config.toml
n_layer = 10
d_model = 384
n_head = 6
n_kv_head = 6
head_dim = 64
d_mlp = 1152
vocab_size = 8192
activation = "gelu"
norm = "layernorm"
norm_place = "pre"
norm_eps = 1e-06
positions = "rope"
rope_base = 10000.0
rope_fraction = 0.25
qk_norm = false
attn_scale = 0.125
bias = "all"
tie_embeddings = false
parallel_block = true
init = "normal"
init_std_qkv = 0.0209
init_std_o = 0.0209
init_std_up = 0.0209
init_std_down = 0.0
optimizer = "adamw"
lr = 0.000776
beta1 = 0.9
beta2 = 0.99
weight_decay = 0.19
lr_head = 0.00549
grad_clip = 2.0
warmup_steps = 532
schedule = "wsd"
decay_fraction = 1.0
decay_shape = "linear"
final_lr_fraction = 0.0
batch_tokens = 32768
seq_len = 1024
doc_mask = false
train_tokens = 282200000
steps = 8613
dataset = "wikipedia_en"
Each number is 500 + 50 x the weight over its row's rms, rounded and kept within 0 to 999. Layers, rows and columns count from 0. Numbers have three digits each. The size before them is the row's rms in percent of the matrix's.

# layer 5 MLP up, 1152x384, rms 0.0387, rows 608-748, columns 48-95
100:482412557440510546518471537528563505475522465497436503434424492552505493485530462458564427486543504457512459508539507504470558564618437544481502
102:652563545512488500527526432542458491454492511550471514471499471581453478431490539540425479506600458499428519453480481502479492535469496523566447
090:550526538522474496614588486489500555434562465491484465421403523478509431522455530433501457545487560544428448537447480471524472606580519518458456
097:518493489450497526502466532586440571519507522485451495404489519583561485473520543496520484551564615550559448498413420438611473466445537529487522
091:592600513496540522533462528552473526496523523511567452562581412563444484546522553488558535522445478537485506518544442439520549498554488606505463
099:547440482563501482487377431561492516472503561463475493502474576528510512403498493452583470561541450499435423474475551445461495486458466526502495
097:617476488514519484543490505467573547370479498474502581431569545490537571466494524542485528517583610455458471504469503472470484429589461490540426
096:367607520451550540561617458516415433433540429511504541542555519443492522445582483484407411486491465453479523470569497549481533497527464438432485
106:484553553462499489533405498540508599531535518458416477519460453505468474502466433488538475407539527609550525401483458490518487409487513476553452
105:537562628486401517503420465536560519503464528558556509474413466498406482471521376504508493456475482502508536521486545488465524499432541579577483
096:480574493473507469464491507536537512466523523601445443521431551480442522497521469535439419555613588511500514450447532489522562453522532577412424
096:557625523529479521515443550459518505585472477544490523520505518453470456480511518455478461631512552554539512479549553498469501515472465519587579
092:381478580539542433467522469464500615413584564523425396498405537423524507485562496387506546471503551511502552570515462498508554531543412494457508
097:426495577397445510475468592604466550536536501508538463442537542512510452539523490467512586553463502415452540525487488490491456434543486504508607
103:576426452454483535467553553528461524452481489498526516497473408548553484349470525537443450619551470534572536526527497388488407518566552506507526
095:535446461349499464600585515538544570504466496467598582446594630495540540549563518490462510408541567507567508558439567496504537493481450544536493
106:506497590439467526582487601455601560477449470454540397458496479617545527509479446458503509543518547481499545554470464513473513510567496533486542
097:498511471571531498482494443498535519368485500480519538534577521451527476437555519522460534560563530493503531459383479521582433561500471549511478
083:569541506442487417507541644527607397430489430533550419514598490446469467584513487465570482573531479559520562442429514493492480520502489487427523
102:521472403516405465593438502548555627505503537463425441394457431466535476536448511529485537548519534499413431461496612475509449495378528456493479
100:536551514454517383523487475582529508479510443482416402397422523576507487484453466444491455525545542509492494522496492410492591506552561517498520
099:589401592432457462415531532554546472497554384537499573472503528446480518463460557495506485491525537519444425350445469525462463492496463491490436
103:477538624512515448467494493571417519585431515517436504445541465538444502548503495557425569588587600470434540573436577592474454509427586564407520
094:477542510586435610548562492496549473521429527498438448459417529500578512538528454410383444511529519470531474548451499459549527568454563445425548
102:586485587473432505542482549520498584592502412518478422479427539428510513446513530464404424535546505554511456445537575440529499526481467501550522
097:459506442478498497518485543506506543459521415473481477464475505516493607399547393489479438454462503503449528450541483462474618486516455591587512
104:519551511420394557502420512523500556492481435553577492530492581460559535427585487457441492539454463519524506576500533510464535560512504529540433
099:648457462527467485477531528576474527410512418464554412495528425608511429512498585557482524595520484580478395459514539453501526446450500560543500
102:561554528488485478568453450526431498556442447466508578574437447538429546504501512499559437488473444525454505443531503478531563485529530479526370
086:406479494586477557443539499408505429518536488486474410461501431418464544498432555472467495525553611521458615518468433548448534478465501528426421
125:492565583455498403466485552528464501550552469494533475520580444509403489482479468486544541566578516430480568554431483501479467523484511510426506
108:525586521497443396543533462513511508515527462543522492472512525450530535485495393568560433652496520493537534440523515535461493503477496465415502
091:408531523545480372453590574532581557464494558458522492539496422532533439521446448593485428485481431450525524422426412485546568564461435552450459
094:485530471437427489444448354562609425431539529527408458479542509525516571495548566492524498481599556564530572496529536460507424502496500533455512
100:506451577486537526468511538544562478478503525530465497497428527491427616461543507484437500508551578504450534560417466507486508463581412486498446
101:562515594537488479511443541519495454549491442539471485508478547420508349521521448445520521567514477529506579449495569496491484527464512507443483
104:498523519496586494525502443624519569610539474497488498470441550603585481485539436538529491523463575542553539431453540489475536449475446547477517
106:527449414438540575507450593541426555446536552530404500486454535548493541501504581493482574522513551514506427472493581532512492538600403491642502
097:508534546525397512504446498485448511506494445483458512408409501470497502489505484523522416549503574427558462428416494494518445565509541471453445
104:539495483459401530486518465554541524583552501571540541457493502512440566539524539552501512503460531478508485499449525449505485414442434491525553
090:437484557489513492424592417428549455494593547552504607499478559480554513521480479592460410527512473461500503449499469538546617536524478523494517
098:558596584402519428509476494552527504458548485512464527520431440579537425558397445429533505526466566499449526521440562466361404435548541595478527
100:520542541540426522514424533478550562487552496460467438449377584454465498428554471479580383501466546467464399462463534455482554514524514545567441
100:502481501502480586551521568531531472527457426490450441381537501615530550420441416425517415517574473624492446567564574454470568567489496527428499
095:482521538471445531509530603444507491393465539509469567523520508575509549472493478528551479436498519531565454499539526431473542463533481536479527
100:502516448530466454547525453415485448526607555429486485452551489496503503506525401437438492557478460493505517527464512533527491575535361567542471
103:474487523506516537509486523462538460539556449557421561505474551433558478468464478563518515635532495558488434509453556462448602537571445492484390
091:468551524519450560487455455487435491597538549438514376418517495571456505538462445453507535485513504522471452558500473475445507472629513436459485
097:608549598401501518510468483501535544420540431411470567477487541597483486494485433417555453455486540578434478496520448431490481469496456455546373
108:484485544379478500501453524467544504554473466570446432443463489591401602530570508480543567515540506613506420563481449425464512465498553520526570
111:547538580530458503543374496437513550437500464468389484459492452489561446477538411525445466542506462546492444471542605482484547486553548496557494
100:536631578433427523442417553532474527504467505438511565391524509461463579452618508554502519448456533488493389453518548412534571560447469494559532
097:503518570513374488477547518485566469461436459487457559483508521496593486502462367451440485543521447474466447545568517459453464594534509534561446
101:693597546488533502471440521527516515563464499499536511508434568548408528502565520537498443532458522517471481383587550502559591538424471561531425
096:460498575507498523575538562565512543555479571455474408542485559528491518431526512539461520506506524507547495430505551424420520490525428489631509
108:615537559483483531502572465542513482528515521509482512490496422510537534471568419567472501489498457473538476510450591602418454523523558395554535
104:547521429476396589569496544536511549516480471581495453457488593458551502523511567558502546462615464509581538500519518520511472494513405567470507
088:525556584543479510525494558480556522401560566499299511478457406439478557462588450499480521512446475532494421520528419520530539382455501564388467
101:531474627449406481468457482483485553484443458564515416512462418457479499445570487525446479493568456502538465529565546515448549533543551485527461
086:550547518455483511568560462539541536455490461493386410389470518534564480554553465502429505527584440455561479520485445508507545490546443467519465
111:567518458500545519566383548488490486525506483679412496430461511492478487424482527505452500516462506571506519552526558531543636467559483499477497
095:531543456471587489456520464513477528569529552535496554466528529542506591436483437507513452554461504606420445540557469491440576441508525443582544
103:608441479495471445547570527520570559489506463501531512468455533477437456501512555473524469515519466505496564457452569419541485473486599507489532
105:467408511387542538562540414477584603525507466466560497468467595429447418462507484447414534465523439440516430501561494471601539494527444620553407
097:537500475464514415524455612471510525509546545468520507507523464475503503544582489496499509491491523476457452404491524476436561542618514520563496
096:561560544446502393467505493507537489578515562539442454527478437562558527484441528468538467609602546462459448545457563519487593574460490564455484
099:375473498449477499453410465502496520525570500544367551512384492496509515487500423479549558561499505594507508468517452468538436527603513449495467
103:536527582418441490538478428522514502470501451529515412500455557508585478466506341486420564479508459441489551485514457507480546520521520539518488
093:559514511477524545521377470520506490526498495455589503466493538537535586391462470444504554554476500483534514530435476452489499482518516582535506
104:475537469536490479483528557461616455429535499513534459515513499523505654449518373524493495454468557489523504501544517457511498461472466508511491
105:654425567454572403478546490529500527518521474545507419466502491532547508564553495493499556593581475477557565518520678471449563563455489526513518
089:449482518489467441485539576514478495452574573487470521461455431452515489516610512517522503488494606484464445509453518571538578481510571460519463
096:515499499463537425454530537551524517465524496542464462514576566608553425480497438489502544532519492492496473558524469462446591472539462402498494
090:505518448429520429525487518465482557546494537444431366429495488546537449542463572453518491484518477571371429432457457407459519495570524455486504
097:497494484541451431604486559493547505499540542408499390477468469541513508545485560434508502554527539476512457468562496523444527441499622470632510
099:486498515398450509441557517552485499445495504549358456471483455535551544490532416488432536451477415624455489494462456440521616388596496547440423
093:569535583409375451506592517552539572398411490483530529547550528484427542406579490432509536467579459460507577465559479445514470480385462479424517
096:468455507491453478547420505485507505515538418525537510517500444524546449462407564463501436496535449547484437431415478445490536510508426503529528
095:501533494427486540562497524521546493376520508455473481418493598557533459418572509436402438489446505546447440487536444457536541458479430529386545
102:584393514491538514503498560504535496486476530518468547432528362552383536449430529561446454452533555555367520527515545455400473454471519437401514
107:597573544449460441469429441586451503472465486503391515513420530474398528394471389581478428512647503537521487528449522421563475514464475511604410
114:522460545407459393530482520463491466620554401481486489465542551527360569442563527541554602504526479545490486530477443474445566464512564457564547
094:444595507514581513538562502556497480382522527458488602527556510553469509425416471499558446545479513489498474498604542473454491485519500488477544
103:510481521468491540521494538529518476607461524440507366487492431552544472486572502474475486475539562498522499497494507496406502417555581529444490
107:564614436558511470526492478627413542505552554424389478496510488535486422523495373527488485515555508539509436468567545496460489461553508591439482
097:485437518483462469489459499402559549493581441549593449470447385455502540520545561449557538503483471591484452541435559464507494445496466646416497
100:532435431497376552552544562580480553575456455452465492446482428572434546452523494473554551512551443562476486600516517410478533530538530439482522
100:413540507475442458529587594460519460494550423504459489531509512494446507471485497413591492564506497421522544496444487526507398462557466548440497
101:562502439508450525512462499374493552521467530434457388463428535565469478548512538557356477518540529505467426455492519454457521486519414459571479
103:586508537388585422518460505502503355522471550532566463522534531592509510516470503502518362517495513510553498421541489507432485512467412565473442
109:497530543454489454544551524524507504534567495490569506535527464531489519513546421587536474581553394562418469452486516520462492551472528590555469
095:513480579478536457625429477512520570525514480487418492460445530550502545570559507478444498529486507485489531494443408560491527563589595449540409
104:515535488435477552544579542540560523486563566468351440482498560516437472486544464504448492463434525495495489513557470529456567474532418587550512
107:549538508516464543503485416591483457513453432470479555483437440495425508545595504544575431499524563587462507379498610477528452458522538535410504
096:496577473503443468592474471430520553458477527486488497506512438446469494435509524493420459501518505561502444476416558591526452545555456463429411
095:413508477404459524505522555542430538457492477500557507479536457459571533569491492551539563501512454444529500583411403462561464377570438459417569
090:494599548557445534538508544541460458401483482591437453559561429474487510465527489514506373613576407460535506486509553414548516534528464524497444
103:507618525492481563520516555514501408532484482464527516490443382478549500444482440463426457437533518537415531453585523484486513389459500399488507
093:446473582472506552467546494520523488389502472484479543544510463476485473507474542376402519477542584645482534546551492461510521343575442470499495
086:420555612526464490473643549468537462573527565525474456419464400502577559549478448545526456568435456518477481524595541463478486491498521558475496
115:486437505472501529537543487470491506490567478489505514425481518530528576398590505507497546498476505527414457487496551482508451527524522485573459
104:442499598504475531491582581565522522568436472541511454466488506519451596512485432611428416517535596486521483594531509497530472464465459482406500
100:595499460501508527538496592436568496538467466500537525335527501549517530383544417532612495505477560438464508417475577484486558454557503504405511
098:509515613478461492526564534563564408454544540466380477451452561515523473558489450513466436538458451486526550472547520375459593512472425594557577
106:615539429401542499510618524509507526495566538512494479477464473515523572571471468487568488513555485562437504430557575408437451435520458507465500
098:477516489472465463567455528502536576450499470542435492547550535571543492516458417564562513553528512404534559500570471423545496538444486512451570
105:541525481411450537535520525504534503601483507469486552458479538487531525549472509544543519516562507466511455404428518426531526510553602599469482
102:532484492478525524518478511510461516537516449490414511447446564435504528501482441478489524457484564446467452435573521485514398492459491492449417
097:570488575473495498555437516569440548407497390508567496446543475471507583397419586517481476577561543496527514611487528436471474481522400516436620
102:585532518504471513574514480481644462459525440531551540511446460498491426467510480416466432538597502516493594434486460421568541534424471564486402
100:584527443470484521469505532494528549572422577499469414425409530558502571586561461626419443495542498488476501481535534551495521561448476616517430
102:521578524509437371542514531492539525447571450433559459430473488542484400518409593551515431505619537504484570528491470416512454459521504499463427
101:552614476500422596540439554478476525536444506492437419515471599529426571471526487534485521603563525589589446419397564443519512499507545419471428
104:509493533454453449488599540444561463424476543462517395441456478557523531428517499510395535466506483597528547517434516428563500468547461530515415
089:540494475420447420620572587521502468501512528424465470532520420498529621485544453521514482492542466473467558503462481399491550483406499510414495
102:460505507520476387495486555531499543547548546499483514555523492564457560479579495516490495496528519567512459506408525430520572535418525510474473
103:564518521568469490504452496481520447509472549504470439491463485493430501502500472528518568509481438568472471467445648541504468525552441562581469
107:500549562535543467498494538578510483471540589619560531468540518523472530386472546454537458577517386519517475465497530414500539475549498514501503
098:540591514496456513452405509398491499504426443462419514550451489492526528455539452523566442524506421518466448561536481473427410488499491556445476
127:604510633494497466571482555483524546534585507446459424550569543527471459457511468492429483496600532531562481493478567526496460570484559516482359
098:542567546467471426573509449481512571459487506530548498348490500558501421534461564507528503597464572491485531533553466544441612481473498415461541
093:473488555490506614491509466517517523449569496504448481449474535471524463472551466515442570519476598373506592489428489509565461422519515529503478
107:593536629501520491484556447565525483549504519554458603513512456490471532420527440463523559572545434524509488445412483443458601526588554490482445
097:470487544397445578521549507524483496426506575514511558464500558540513524501525499477544408457503494476465531470375355502498472438613557499496516
098:514453472476447503509478514517455614466463615407487434475500522524479483419468514516527426594536494482408487584551522441497495471549517502480494
102:518521464484552551517525508451507521539550491470521559580451491539440451403533467499548389514543533568550589468480551512524516400627526575444534
094:451438533480498469538549488547545433504419509520488437529518439455560554485477412479575474512482430441469428451459552439478473573485516424418549
103:481402475462493525469541555586496503592576496514548540486472451537408498548449574521569416553575415511503580496493495362511497487409462596438470
111:516463554441510494457520477482468428474522508460542391492477490520491601544587441369493538510601511462473539481497538477509518505559429547605466
099:510551565504482515490518502543476451383516513499527526476485604537469471520497443410511474525481504509523523532469488541490465470581467482499491
093:526482439506577540547424558578552560454461384421463470387492457534579425566472497476525544498462501473456559504470471506537523536516542498542495
104:585476470455567461535518431463464487607505485548539530395476469557475438495453488613393497542615439470532486523371586444458518570478470458603550
102:491494470513418502480479508486547490404531488419474577561637554510525490556488376625447520512499505463494487492444437483520470435482520520595422
099:515522505501561428412562529471569546537495527539495461401413502536486426452529496412492517493530500494485475474442541482440515576477442572472482
104:536553483544567562481534534485550534509502514497518439484568486491510440461541413507463501496497487546540522448489587524509582496508529523462532
098:557459437497553492581466432529548457510465433504449433408531503546541487404550516472463519499529501490550510464490529472479591528527456597457488
092:564500583487573447444503519519541504386530475451498472475583505577530527465477488502494507492530539469396498516529525364531555611531493446536454
087:471545519497547509440421527413523496486569533564421531472392520493495577490496562461440432413468602544385506539505441584558595437559431587536544
080:526525598384569412473527517604517477539526545493468560483478537471545576582561453620550465524443503455555535560411581430540528513477510640577424
104:533491521477479496614503588454488506532490374484490542531532538492508449481582556479433477495501458540548512518511486464501564596530379527532584
092:617471506425548496477424525591477529531484566442449468492461590440478468532506484516565478460524523466378552425520517432523500399479474541486486
# layer 5 MLP down (transposed), 1152x384, rms 0.0345, rows 608-748, columns 48-95
105:395555420450476562499501496514474541468578398484500532457478583459496529479548523448563583501478627482596470480553558547561430477555474547528437
111:415532536473490525491519467623438583500468517397503522452465464524546516489497584530482524430489607561481493530505439564475529510484434544475552
095:541446437453561431422437506501435506564511552567458421578460471463476495529421549529459515476445458613435516462475423522539557458414550480442529
097:508552576561444582386472479510476402495524508421493543592470448469504530565502527472579496497421436443511545476489472501516468343471559466528531
092:465487416498491501475399470554458507454498442382519506436466456443535497595416513443514483530500530563405467497528485582514478537448442482498561
099:505455515503519511449519547422438495504467560454412586551411484536459494505576428593421478459487536427445486474417554509464491631553534538493434
091:471528505552458475430490468487479536661477528510527464506464493440478474516478518528501513478418404579614449495519519483559394506453611493513526
092:412547465442482377452475447476566504480520453533518543518434505560497519497451455486556442498425460562445470477486516489378485500511545572493519
111:400565479532533475485606558568473457520489416516526498453446473469552500407505453578566524498408457592474519531419403583485524519542507502538487
111:491518473580594529470505430473521507399571541529480618511514499481453435466502501533479378524546529536508503514487548535586565523539533440574466
098:542416496538415519402422396450427600556489475507496556496516542502472519472461536492533563471541574429519557471470561515473439507545510488501485
095:458468524597525517565598440469518515458472420536587453424426460579491452387401611527518405395462617517424468523490540554480520580551554582481530
087:536516467521448565557571445589529390514434486523522565529422550496589506419510558518440456528501453450458452479560542400477494524466496454575464
097:486496470503537473571444486483530412545564465434493531552490531530400499534428501514486492475479478367559512604611567606406455540513536573566591
105:472465447451502515544440434473503461500548656498532460481539560485573455590516499501474460455545454508517486497423426389486547563426527552541578
092:558542499579508591415446497535517482505554392474496383537513436576483530447532488473533542628430502515481556464443509481438420455516480458449444
107:441497490557378513540493536532506498483420464593485512417565434520488473477451470541550452444584571497471464595495511455422437456570529446524554
094:499499529484400458481506535492490495561607443385568406485543474496514471485468503562507570470477459440554502539513467517477524438582489487523438
090:488436545540430518522434460524471539496580516404541538498452480518531511405462515545445523482405444501407496484528454536510487517500546583527498
101:514488492533598569417537526499534538502455617565456468498535572574482529537484480458540507547532666473520553499441519536498493492610507418547510
099:440474478478526486446529495477485479603455432507531518645486535490496534598508413526507475545461456462455481382592476538534539502481472523457450
106:486500598439565589543450484519519494506431555558474628416434610483476518441501515503522530524453457469421424566467561497572550509545450563443517
106:628436533492410557504441438519518496479576592473539512525467510503571516378452505445409575412480536492489552594570581529517455452525526506466376
089:512387454479512481494528534524440552449587480518471535523523504464441516507441562416469501458507485457372534474457546525479532494560511536516495
099:475515465561481567495589574481493468433469456483622542586478431428504562508603576575476424506428559472517469489532439530520495406533519526450620
093:471460526534512501566518453492468568517361484423514459536510385479517460456502524504440494584500546569510523538521568511537493484531537495465425
104:557433523496530502425454477395491410525413492563482500464504634436454601467575592489496493439489510477503541456378560408417551541520451475559572
088:506515496533531501549527545479466492528407490542498567427527417528440499527459515550508411503501559514545516571535445559477529530426554400441567
105:492476437492588529557586589514522512449608471549569443547437467468571537496546439571508474462547523550513557533601503443516583499441493572531411
090:600501590549502454472589505483547525521534477519474517402430534550478416489512450537446511537448440547449422525435547520472491549435424578509545
105:527520505571538477426509515475575468516552458561474535586487516449513496485488546492499515534487518458470502500522484485471508478490494456485497
110:475479485487451470466553520524456525524466561428447537551540502530517507511493504548498566560486457602593512544503494526423450507503491477525458
090:583524466464560529483428434503451462536553479553553425410467484510489535434497576432478489500454582589399390541537538528527501483495508440504539
086:465515492453533466465512543456436495503549527591469566448520426511485532540469458479525503575490409524488517546513459487402461535424506470528547
101:442559518528585547572476590528557455504433535530491498508470559576455510453461503463510447496474441468609556543489525493596514463504531512522398
103:501370499387454526518467463485441574512560540532572418527520450538519495476448549480557437535522527548575419548450454575573494482590489470483568
104:514502479503434515478531518462541449564439574431439539488441489412566484528452460465521509485489480443585534461539448502452453531459504485514449
108:436506448498451514609509418534508525518520492527485448564467497410455524529461552527529494350509514511511499539525496465574472479498492462529468
102:566476548427575454475540467555545503506434435489488452458588475596622503504500544518541459457496415599480465490497504488520546535483472511592524
106:486423595499557462439403450520517530503581500495501499466475491424471504474454561542400401516580525448510491490530515499485485629533543466486422
090:526589355451374450564462497513484570455474518507458429566503508472564570524393494533494491446557540559479396460548461402547512431516521488500441
100:475566504664574404444447623397488544602572480488473540490630543398550471457524552537422488544543464399515469407478482558506498536467485433469548
102:524484431513503547496420601491463408566573446580550532502516468500511552539479443473435490540498511504479518553591532432472528561478512437488532
090:487477520469477485467483462457451502470582570529537556454457490550529489496538538491472511539508474459472614549440453586520497530508517485551607
096:492585495558570523558455506588495521494513516432558530300457441446524490518515470555467528454442570463479516501497467499595525604524475431601438
089:521530545540508545538453456578502497547450447538451473506501535486574522480479515559481515500498449465512529551434497490396502539474545455469602
106:532579547523511692547613507482522560435532541523525455463493520461492533561531464426477512443474481550553537489483575495504503457515504520479449
091:591450545548512453537488513585572575391592427514474496576504457393532545540572497556444474544586450495464530458452494519461494484489519592539469
101:497485506486525522525513489447472495454463601552588491442445424393529588474512452501404483535478545539599541485540519473517571577497548530508559
100:491476524492456437502533480394465536559422466473555527600429540511502495519434479634483409501363505504528501519518506519489512506585492494477567
107:389489522512448492504540531474459515419479404514502496482466398563456486575527569527482538570486445536421529427504518459514408561525457487521432
097:461389423458519534479463526460556575517471523632438527534570484461482455385486484464502531510456573547481563426426482467591590517513494535479553
096:485510422625470558498402549515450523540505618493538475602497466486430517433547458569416478482442463475468595463532541594511523463554536468494495
106:411512479450524527542555473511472635485459504528538620460411431478505483452507541509463553491472501500445438553431442532536452539517518556535426
093:526484426429449501529488490533495559452616465526484454480527457431606439508530517546556524486462461507550450549459467552518401477453472502514518
112:618452525485420469498502480580452528538369536511441498539432441477486591490595511522495431367500523549424630511512540553614418546520500532521453
110:528452572502460493481585434468492496564477443425445471542538544515572501531450483552591536546492499526461488522516541524380552527458456530510422
084:425395418494570544463457511556529487508484461469555468522533622587472427508461538488529488475593602529493559583503581446452391526520435425532514
099:491489464504591417434477598412421481460381445539603491451425534465538539494500440517438599532508530544488465426459493539542497521488492464554452
092:429428436575524517401549489534496445483587500483514511523502432447459518540459542540596563468448524479410475569471561450524468565595542581524474
116:576427519444475545496522538479463549418411588496432446522479491505523512489489502555473466552439435522553553500466558473529540433469496520528447
091:502505568475402588518492449457501532479456462462556474566431415487476432542570450510460452404434587451581584476527450501665475534548567518454439
104:458455518547491486442446427569471507492597447518389513517468536591512523445597456491379483473494523477473571534492488546444537550486498485497525
104:515499474484508512386513474464418525501538487497508527509512484591518390472430571490554549548509504461498513534564419503383416420548529389453558
095:536535624381497458492487450471432465511448517428472588523470435454549431511447516555446455450524433451667593612600537516494512509432429484509462
096:504475411438449532560455628495480470589475435424542510439454474488586556523456505523453468446428455403432485490480515557490442552400523484585449
099:571508562500470512516473470495535518532495427414591513477501551509394525513515513574514527415509534480501507474395569452496442453359506511432542
103:461494571462483465431602517546465411512476539497491457549470445595563519538494548547560395621470500513538444495511595522421550528450492482469450
099:484469524507531463557496520452586473373512458514590532586489441418480439477492516493581523530441435449516526550578529531473479581465511355465541
103:613521517486397477501456568492514493464509566476470515595530496530498623530464479503582470439479484405600459565607483420465512458468431436504558
098:501450455512431489523454469453495519470357567559516471573462572478507498493472536391497380575512499560557474517510526498466482447463419438476509
090:508533352559420584439444454556512524437473579435553437537565469428531478500463538520485508566599329545524464478515499443475455538415497452575434
091:392543533506421453531447479534432435491457517466472630541419485487533515456479498549469488496586522458580549468512462493549497426445588445501529
087:408422692516550476460585479496508523494491484612580578498483455454522523472431502561495496543537537496578512592489478485540512515413523546504470
096:464468478478504493550509513452517445542518443557519523524542512456498479499479540497537559445503470471615568457524498520591509450458590512507514
096:506435596566504459438499518491558516571443494469536508504487539457552495521523581535527455494531578450465427530457549450536492537420550454450550
096:476494541639503574466450548533524490535578498520517527540451475416525460456472461458523530550392556422417461476566559558495538542456566518488433
101:602462557473572543413427550442636479475532561532432517462569516430472532512494431515473534569482537442498566543529525422496547570485534491544533
089:475457534560475521446514532480464579589604447445515515566513462428476506540452434508573565478600503496556579529541540598521456534482517559511429
104:516508459575491559429486527475553546495535538480520524444512521467521516450422500552510559466522453582502491460496491581533543497473504556543427
113:506519517497546435517522509446499494527498496542547398538534506488558479586479519555588443538490591473476517459556416538469498471527491423500555
121:423509542424539497554543512521509501554376465485409611493492569498486558538429534508481473515411485487537556425495443471482567401447481508413610
091:440546546477503593451494506465514513507570500500507445485464457535461480464559505442485520421450406518522450483477513463560543492437464485484416
099:455440466456473526519450521462461528470404475545477552449500486475569488498494374521506552557498433487455547495521431498476479401417535516516488
103:552515480496576440515528469423422536489422483532510540566532402517459534546511503453509534503502437530506482537478447552499500514414511415495563
100:528475608523479503548498428509416508481483523554526557559517619391541500507502489581524536493514532478480592530501536557587434534454518445545518
102:598575498487532432535441540524529500538540525555529419485530473501434485467490451497505496490406392520477517495564501508528574541394510431505587
098:609544570552453549426409434583473536538381579449521482477448475515531461409651428540402518498488381587492435441488445468574554473465529478564475
097:551467502502498436535536578542449559467434570445433498490402421542468548491532448461532488551516404460488518464416523470510555460505551512512439
115:492614474484520507421527461489499411566393566501452548535580474557505476553483530553443479470467360422536537510550499636426513402511513506459495
106:402491511516448537591491477490504543521580464495563513614455512542426567505498532464540497431403415484509454471544442458449500525508484546455422
088:474483525447450528430553487447441336502603515530489498532439611580502461446552525487508470542505405546427482526523544477404461515541453570549522
097:415523524433534471576543514494523467569346556536478504422582475518454550529536485529471493538514391529497541494402525485530460533477537546480491
103:443457445583519438513508508533472558544484400527538512494507549536505553541566471371589542539595496543534544527388536549434506452479468516471595
096:467602539449626522524562566416594508530403495509525524470561574533467470620466495595495524620499544458435573590549437506501523522567455388450532
095:473509447579570470482434470507535510511474542490533473587402472493516501543456399460487505424513460450426444430463457514496626525498582472520435
090:458442475451432523491509471407533656477498553508528420397422522472529487524523542495486478529475422489394445566520499499463510462525488465541462
105:605448513540449504370564531536545517508469520543533530492501480440560516556587584537533477413490499505495520440468476607552506537471474438484383
094:468473485573514416426508454513428506502469570528439539495590557538519451519498526592517512431546561479529458519484472485531459446456543493450505
089:495429429523545539494480504461560647466502434398582542572577508519463436486554575468441513517519585512416539483496547475615477515565507445500482
109:356416499537484488518543462436477527546579492466605441524471490481493507503466514440518521529438474479481411527451500526493531464530556483417470
101:416582569519414482544540473476550453475452553462495546475538475486543389525518465479611534514508537502468600587606504507583501473586550472468533
100:512458517439530463416544527476442517551460562482567432522468552522432540498469534487526508499414446553533566526492495469464494498577555514559456
086:570483492503512542519380485460493506570476550464514475563544431517521513355535487592438481484405504566423581554492543522486497531482542493523453
108:464559502424611608494491462533527434564541498567564510572530528476446486456538476476495486530512558519644453467539473361599466552500481475487561
095:482416430463475521536513495434477537521533522458566463523530534432502503490461478474450467448414455594517451550573568483539604444463528565536555
107:533503435472538447456494498490497545527459502582508515434552563520519503436427466460519436400482509443476424512521301554466531423468454572557515
103:529459535517639507510519533447576325567560539472525528543515486431438529500454539401501456495527487459495553558504507574499516579393491529463526
097:510586481541467482512566435428568504432561516452541532512454428477493452623500400519436477449441456508609514436557526460539460523512554474564460
102:540470508470552551538467514537377524515543452508504500475491520563478555457483504531540513513461554570434537515525413510536469446448514411499515
108:479555555481498481626523536489455573529550515518435498540484505485595405560486459474508432520468509588533489554533492478456503394400589476420542
094:610442429459479472425478576478467465403426494514494511488503551541533510513541530459531570538440549592519630524558448455459484414561546533500493
100:483511478528499384391547537494509474493550517491526496508465462557554466552436482509598509442488518482352513501431517576399449446436490483474542
100:539477513526519579460516475493501504455538473546500448485525486441557433444580480503467548493515410461416594515526585538396413420555423517485482
095:552399473585408626485453445489520546534542480480526565458449499518472452419454460443411431370421537565433493464525463636494486431514473506477504
100:503477547419568450497469459478533429536504469523485462451648539507459569542520489488560476499425442466579400471514563560514465519532481529452485
103:526469570547469476433538432484529501467617513429544557489515538536537485568456365529491465486484522423463490507525546478533434541484548438489476
109:466546420484513494511485552421505499630495442575448520505545533478484389531505442432551534529512504528551510487574401573412419424528527524501514
095:484494387547579528518488471508559543415537520496568494490531571587535471480517563568513519484492577450509410494604497489594647524490469539525414
147:570463497407500515513494490478473490451600495502504554552521524458538424566474580438532490503479473468587435572508532431550545506434511441484593
099:401484533498454445440441529483482424570493535417512528608495497529513449549469427496451501525574517496479589517463523467479552509570543474514434
091:449510409503467621456538464521459456536537459492549449472524401554463467507522472404501466527467418550581418488493529496465422425481533494547487
104:475442495532479509536509476490430488543493591440587515558483586470491536518462529451526466529454439528495445495484472474517541490515498467582454
098:513505473586434382463496513535589576490531506484491560515459483379472469488499466535466512546457528482477465470565605414567505520439531481573446
092:447502532556508474541575573486465508480490499573487502565469550487559511543551473456535508552483484446511529538513510419521608529404516530531478
096:450465505451553533503435476479507377513489511526491475399493590482515550523544611553510557482520474498512575540483494384556550481448501462529531
094:586514462514528497606486536467495664434584572510518482438474531463495552407522464491498535537544522484492536484503452566508540542474482464545456
105:526502541400556485492502465484464501441583543491486610562458568497511438595469522557433437518572498568485523448517502492436492489315499485467511
099:494513483545502485440465429476519553521453515543501463479497500473531496500418408501553503548576518426560532491416449574504503512471492480532483
105:519482519614360438496495520409512533480465497470576537448490441514499430529500485536620477458524539447491566560554506525464540483466560433494551
095:521521611441420498531480435475513507478479624454559453525447515496553513426538458539505461368605553497569478503498475487480500550475570528524522
099:505538435520561487504466593424407460405492419418481529469565445415544529516519550554454529481372539514494477555494449559454495476593462465473624
096:498526529484500471551519523496502528565519426538514442448443483559547489502456561504479504567537450429524468447427520486538532593534479438474521
091:530519531577535574493513480557438455588510505566462521591476488446519482519476540467481415493531544450471610472491605466417486444455456536426546
090:535535471479384503536500476467476420537526392537525570477499453471433481501499569489508547478578582461489478503438596470537555456540541477516513
096:467546498498542520474500477570450499520516501494550568598486535471500478503448468558506458532483479500587461504538507527609469475413607438482458
097:443520471600472566534503518497508550552505534574485494596419439379557501472495543456462521491483442504480478468444530563401501520508506509537489
089:470426469501409543464566456544521540523450478334536429589563550455504543450522570572493477545554425529574500446576538510535405532406502505459460
081:580360535612423519553497470432567576420518463460558426546448541493460520488514546471519547438523520681390470440496445478382491379485529527536506
099:481461513484617473486464496518539503567433498455443482507571517524586551411468422421593497520553443458464538427444532528569554545509486473518513
090:410496600534526509481471496436534469500483445546435587503441478563478497491533567484551489552442472539570417441487510593483506467516514475478568